Part of a small language model's weights: MLP 1280 GELU, learned and rotary positions.
Each number is 128 + 32 x the weight over its row's rms, rounded and kept within 0 to 255. Layers, rows and columns count from 0. Numbers have three digits each. The size before them is the row's rms in percent of the matrix's.

# layer 5 MLP down (transposed), 1280x320, rms 0.125, rows 1098-1175, columns 80-119
104:099159154138145135137103183123166107166174150146110156137101078114074129125151198162128066119204142146128165133100181150
102:118145122092107120136158152137144102190149135129139130159186140120130131122123162106098151133139115122157154105175049056
104:139066121131110077118122143119103114154128160168190105154125170101046153115156068134126115086169153186169109159122131158
096:106140138147113139084060084111096201126154198112117107178102125080123099108150120120136132208187189173134107136139070175
102:151166174125134123149167057158199115162131167118114165157091117108126057113100111075148142169147136155129146129160091174
104:143170072097094127118122103107154152116154146105097109171189129092137138146164154175113109097146140154161122120145102168
098:123112124081103111183136110120131145118109105132156167152102095135160183102106113138170064086129100208110160105097085173
108:145123193133138054122111127134174116091125157114156166112172180090149096173106171139121170066129146136106107105151163147
098:124120148136111117164125117168107122186072091050167092105114112079150103121132056104133072083073067111095166131145077171
099:143130116104097092159069156129151057087085151034122162139158112138124125175109180154125147126123127123166086107126143109
103:109102123112194080137152112129034147155139070150145113094151092127129206111171138139123172143123118116119118104144124116
094:133166097169147090103118202125116080108190114100141121146179116109117099078145095099077112117157108128151118130090101118
098:081160157098137096110108112071124129138161127092091126139153148101147155107082104170193152117107158163135110154100116116
099:104097185162079111172047151124133135114141110130132142155130110095117133098058161126164134167076106131122105136168138157
098:130144080082184133160090102187166127094078119171097091096111113140082104124178093140154141053075057116158087073137183117
109:159090144142153093150175068168154123170117137081165155138120107161150162122091130134122164104111107180129163107102087161
099:096081168130117161182094106143117136093143133143153136127101120099111131113143144089166100104122097130094087095250154118
102:129153123126112144067142094153149167104179154132132156148110093148085044105117127134107111126143116160111139106157162111
095:125165123134175137132137089141119033082072171081102095123098077110129113128161140099119130138134105149156135138104132147
102:171089104110120157155149110087085110180108112084205077149083163160123164079145136179087115141122132173122122135102077116
097:126129107137136075114112116131126152140086144126136134145202131155150150104138141183115072155109163119099150066129114120
100:111127074115131158098116104113139134139120104101137145112126113177143095168172074123100127120120115095146095139125121110
100:144122139108139201142099099142060154150145098098109064116148121115103164126109137144098109189127122138154161106177166103
103:149088129133152172085167117167131150081087104085137131105104148133173111113167163153166073132107120118134121132140091131
099:151105111128123130141159125123159127114227093140065195126105131131123118157139095109114168144110106084105075136137107095
098:081106104154142120143146141133133092183180153187154105099103152066174111073115127118102133113090082149135150139144120145
099:093120109111114160082078136133175177124136159112156180153136126147114112110125150141214125141118090107100148101135107111
101:102048095149118107137142161137157084129135146073136023114120136118120135127141144142126202139117141088133172112145104164
099:137130126177103137175084103109083126157145116071108178127131132165147158164100161127138140095075124172131125138181109140
099:107087159146172171139143141105156162136086144102155104094147117131127103130080147108112127101135134144124177179118102130
103:169103189154174125109105108150134093137128132207099136123068144130145196184145186148134144158114185131115149131174108116
090:137191142076138114070105139085189148061145178136101111159149125098146112127148181029148047098139162087127139111124113106
106:116104122134128132127130115114145159132121149161093109135139148119106133117170088140140102121123100097051123163135140124
099:114212186140064178095120136117105148076141144133198125111143092133107117103103126173116096139128201103085079114134178147
092:093151184200118117205116129110107117107147156130027124140149109145133194116108178107165135149110120074113112140102148111
100:098146104110156175119104062107152117114119128148123142156075177128111163126129134111133149113109164121139159128127062121
102:096185124125071135111123068133107118146073165111150165129157112178119163106121099179118107092080106142154140125191183081
096:144085109204169086130124137078147155143128075137102134132148137123090089168105097138158124130133139118139089109136135130
096:122127140144104098093138122122139109110126172120153178112145112097175109150150091140095128138099173181084149193109111128
112:152161118150168130186108084158138158147083097144106096076159220187114132115140116087158125166142101141125128106131131176
108:129105089151088113088111108103148171148069073103105104155123110165118103087155127104145144109161130070171122179151129095
098:158132134166120122134098105039208133146195132142168048093094139111138200124128118130142177113118074226161093084142134131
083:138105144122119116123110109128084163139153088107085163161090110072170134159134094096128110147081134191095112105122078132
096:187121066169083120129151167089145190112129105131096080149123135134148127132068102138063115134116121106138143182156141076
100:129093083179093068169125091137097150115171078141105057094112165109144135129135159106182154137108145104046159105143095160
092:121136194165071114103130151154087114119109107129127249078118172142134152132125055131084137097092183186157124147127092154
096:195160144134120070134078210090138188181182100103038126102099149100103155076125067106140145140166148161127127123091151147
105:121126159165168139127144197144124153112153140134098160146143122174120158062135108148125118108159107115125164149113077148
097:137085121184175121140156105148187091144194101139132107123106155083163159112120105163187198154121197111118175154151129144
103:121127157168138119111146148189107107097099113132161100133191138094125115139107114122146187059139129122100136135129126175
106:141135078090119179153181102061169111094154076113078090123181170145079115091168179141091142181147128172116137048112121199
108:160142088158125127108142125106181072223110170122054143107147096138141091139124110116097091134144153138180140129079148164
105:099170078149108137115158094124142178147138053148130063166125067091137144140131115139155122137130146152180136089085171113
103:159167091102119140132086105099124200141078145135111122140118068158181172149088124086127098113150119093108131111135212140
102:131095148123148160167178112115088151153069078151118119127085099157130160137095064097114124074100107117149129121116136171
095:115154127153136145175083119103137138180122141158165105105154098170138088107126160138092092104135145151072134124153143130
101:163114147078141144128174110172157067152170125083142106072105141078157117122108141122133069091099155064131103090191135161
111:188128117122138066180125152152107096144106145094134109107116065128170116080085114135123131124157142153156092160123147149
100:129125122128130114112137127114100132180124169127091072119102177125154151076084107147158143095144145162099147150188124082
107:120088155167149127118095125141141110155154123113127175151145119105172135083047141141159127044136136128099128179117121107
100:141094074152144098146140108122186146081126144070085140188110131119131097123073177113089106123087063133133179134091084123
109:170211157138166117122159127117109168169163116100099083144108155138164162113093086078147123116139059124170141166109150175
101:074159138096172140128107035128162114087105125133182134101176143126142104118148127117100130124159118135178132148165118165
094:105112094146100156116125097141159155163079138138120112145127097112102098135151075164123089140093108149089146110147157164
100:138177165165115128143080084165143092123130123161134148147175120199139130111060096160095128139055114168213178163114129112
104:097099121087141167184084120062092150085115169130112134113189115077157129205129113108063115164121157072153101117104142169
102:125112144109107090136143121134178079120167163138107142114135163126143163082162108155148164202113119112101138128098156157
106:144111164153123128154071157156141121149133137143149158104100145067099076152142111065095113146128112107186138065083187088
100:145145098164124105140166104118168139169126139142183151128124144119168165093116108150102144191140146161137107084084097167
100:061168129102089163164104163136157149146151173070126177142132088115120118123119166146142109159097119098103134107095128124
090:099151143149096057137128144080116101116101198153134133095163167200105115146108117137118091146115131087137110125105166133
102:102114144136179070141154210146144094103117137164079102088129145115081111117157127103133210086074162190140168173137101134
099:103161117124166118149120081129134125104110149156077146139108131132061182149097105173202135168103108112135116130087142145
095:142163173129133121092164080144146193044114116105160142112190185154137118115106146112171151136125099176137148129056155094
100:080113195178136103188131172114115079176149116154149123093154107194168148121145106100170097087123190146149149121121196118
112:173110160108134166068125139152153075170111107165107147098111114105113103104148166107129148057108104166146127161159088184
087:191195185109094118135076095123157135075182127170099138093152119119124167168170116087155174135125108076110118104087139164
096:129153110074128123101095125130155140081149123100158151135148126151134180119124122123079156139109208143166156143103091153
# layer 5 MLP up, 1280x320, rms 0.125, rows 1099-1176, columns 80-119
104:137121142078131075149149134141110175170085132115143126083153115140141124058134060113127106141055149139122180119143106105
099:112117084187116129128075139074208122145092083109097108109122159165162138148096154120129105192089135141108138130084125100
101:188089080173138096181135193156143121097107109148153100109160085119166115150065139158104164103108094131088122104127164104
100:138126169084097113072131096178102082113120082103126113116160120072173131158150095150116130132095183115139076088075122183
099:174170170173142176131102156150135100104117113149152114114102165141087136127143145097126119076059135133184145120132118135
101:090150150076157093128055142131116092079152155155122097133136125083121086153141173139066121128130110130080130105105181125
100:146115078145161170139152166093083073185069129099131147108158152203107119146121112078104152155120113176109090056092085152
095:157179148105144111067144130143139104102124152150087120122126148136106159137150255178151157149169150094107126132105129119
093:161145187154134127065190135066114148161161166174121115122165091097084070161076088144139216125120136123105072133167154136
098:058099142097083123045136152177187132087168118122064130172170122171113081176106154109112119182120204136106134124108101148
099:059175202137228121190094114107119127121134178166125137135142184107134174168126085117188098113139119113139072141134172172
099:118060147140127122079083127185098104096120114132186182121117137082107136158173122075125144162159075130115109178115155179
107:137182100118205103095159136123129142106054108135125094116119121163117108110120162089127156146188136081128145107092109152
094:067124159101097154160128098079126102201130123116161112144135145050156130131130081108083104103149177193085136119156156083
103:105062097149137152112109150104075152206076104128178177088111167088103145165106141122122135136128169128114090033205110130
098:123165090103148111111166067127194141106143152160090131124089113146133150135129133157080141097150127148149122152049100154
104:087132056133121166155102133099092097138092137122111118093159111175165170104098143125165166170075103086145142128092134128
100:149172111071095157152114126115221215183109125131107157166095142168126184093129083077139176204158136092128135129087097189
096:131110108145144084090132118176112168103182114121100124165106110129091170209184136169131194149150098187113144105124133128
097:120097133109153140174134111150115171108142159128112122120110132070127132110065154055114119093138121100138089176141165067
095:140183144211128173136121149173109170108104133168139165112132043117095160131110132116137143156160099154153172194164123111
099:106128118113110126138072105142134133082073100105210118129104152145096105102158159108187104108092121123086132112130162124
101:127096140125108166182125144102074156146146143118106073126164076086136129116132067167214152088157155143205112105111131108
101:151167163103120046114157150157185142149089166091108166147117090153093103097159126116137138144121107142159142055094137131
093:208166093180105155093097092069099130143115110068193116121134095138170165156090067188156105099163147112156090106150172145
093:164155105127120151102145122172095139074107072102123074124146149128117087155121163111102149129134126150130125141146073122
102:134170116116161143124105046162100143140138134120142169078133114069142115089170125110105105155084111183093114153068141106
094:110134110101180214120110157125114186118139140139111081120103103163088155121152164140142084136167124104149125088113153129
098:090173097084068124154078141162117125115091134115100122153130094142109134142153101102115162083140122182116120109095129110
108:122161131072105125053116151108167126142154093053162187083179138146156118039148097094171101113112096152128158155122070134
098:076122129203130111126136130134081152146164113115084160140082117160166135173166131153159116163098153169144092118152144195
104:112142095131122111154147121120139116080099187126167097141139147142135220162096190111157148130109189139192135101162086128
099:120082139167176109169138161107161160151176140059100108112100109117121132093155110078116107128098119201156128108104123118
100:192106114059119163076168095162137136157088133071180132116128120129120131084122141148205084130102093162155088063121131096
101:153122169146109126174121140138126082145146110073156068049121096130103087148115121140155100114146133116146040116153137139
103:114121138187204075114120219072145184104167051149113142094045074137188120107068139086125197151126160139114127175113163121
105:111162114067130160104111088160104120149118150120136167144093094055094108153114133147130108118116137101127144160166111159
102:131154155186103094102152143081096092159134116148097059119111192173099138117118166171182135107132114104179136137142131103
108:120159140166172165170139125105141137183108178143105155160073161179198161120126065149103144115142202119150145110099113128
105:130151110162148157126142137058130111145148102077109140103115132101123093122058167095171166123128034085136160097167105100
095:132140139114116124128130117172113114093100138083084195133133158162071109108106134131123110114136148134157159135105115164
080:110120128147096155138114130114159137205128168148177166153178122171102113192156117153084154124131142125181124102157227186
094:102122130089164138088141104168151113182123118136136145079149106123138080194111172108161134106179086100142147130069118134
093:038126123103151124150093103162081112188120170138141176137131109130114077143132138106118175100149169146143098183107123115
090:137109095159144146116105102085058172122169141162042095141158128119126050095131143139141121167115151092076188119128233107
101:138044090105133151118091141149145061070148144112109095127167138168150098158102169132098074124150081105130139179113186112
100:131181081126142080142160121196110089100108104137110113116082152095142103141179100163102117156106146142148133138116147135
102:156163095124134092095118115102065150103060126148161153112138088184115156123131134137131141087078070076103081089105126117
104:145088145128098099123040115103144107138126066162103103104103075168064140117152176116135124163141142107122117153073140109
108:098113151150154166174104140144152083132127188124109200154129188173196110142189074128211116128089121138096112093168117071
097:112149155152127119105144158173126149106114108118130139158059149085088113129109122123122115117118156112079099169140109111
106:107124149144156064121102166185096081135162158168124138108104108075085107113134076108154140181190121122171182111091126094
097:117105117235144111118136152143128060169182148114142183118073118155104111141073131126172128130073112155148086129096061114
101:128145120119093116106114190099127139116133061010077142170126133096051053096201145124094113105151166077179188177140132125
096:087122139066096108050166170137139106079130205169032090180077099133139096106106162127131203104091105083144111131161101153
100:077173102186153148139113156115160124149178089132137089124195106112089161142167129114158161213094101126132088140145129179
109:109121174061175152158139136144106123170089117123126078073100078064191135148163142125187157176110160074156069165081126110
101:107166126141125203132134141170110117126113084134145128138148113098085167196140156155121136081119145125139061089104110160
104:165186139144126128143120122107100164125123100141089139168140105130101136138140140182144107099175022129072118132143142156
098:102182168121178128158130153171117110091097096178179094155134163142095093160197085126095199154121161089118105166144122178
106:151144148113143094059103078140117132138126122159195143085136143176120153171117161088126141144106056083125107100104146138
099:156163146122137102164126192146073157175139131115168096110128111125109062107162195163121127172108123141161146107151084132
103:115148153107178094161121104013149157092146139175053201139101164177122130143099160101130141107144139164129119165174088113
094:103190140104082146193124144119161129073065142159088157104182195095093133155162131101174145147157149139082188103122118122
101:102165087149062151103057100154096114167112120176153092094085109188138073193107137143089126197119140144049125142099127116
097:114149108110130145107159106132081128112132119155193110104135061129086063084070151159119143143137067079074142149088141108
106:099114126170097143099116058090108087181135153133063186160150136125159107127132117034115185112163125104143102185094135170
101:117128162166176150139129128147170145074140121146126144078114122117131093115145110155203100119120084144082133167109086108
104:150127115160104120128061101124115130142085140135108160142050088129167100181158070073102141084104128172154095159120173105
095:143136092101187096154107122172182130178164109145095124109091158120157154152179116105115193108138164078162125125117049119
104:115154125142118123085154104078105148157133148117138160119127122126155131127120105158113103100144126105094042120160125100
090:110118100077170161097118156107118103168159137134092180131129150092107106162168144136134112200107141133134150144101104118
105:199136141084182121146097118155138079195168174120188144148151082154121132121217141123172102069146106156120139122160111091
099:125183121119187157104110119094146102185157160112076164165153096110114145153114142111126154051102154102091116056092109117
107:116055192095160114145179139140124084103097211081081113119148133135108139106071153126121082124176106157143145114090118081
095:078127143140161071159143135033102094136139115109102118112121169127108089126103147082121124111105140102152164187183150110
105:166152130137155147128119170134110137172124128078140127085114139123095109164114101132152123066139138195152083110167128129
102:136101144110157156141149115102158141098162160135172105091134105111136157109164105135138067129128175110143118143183113153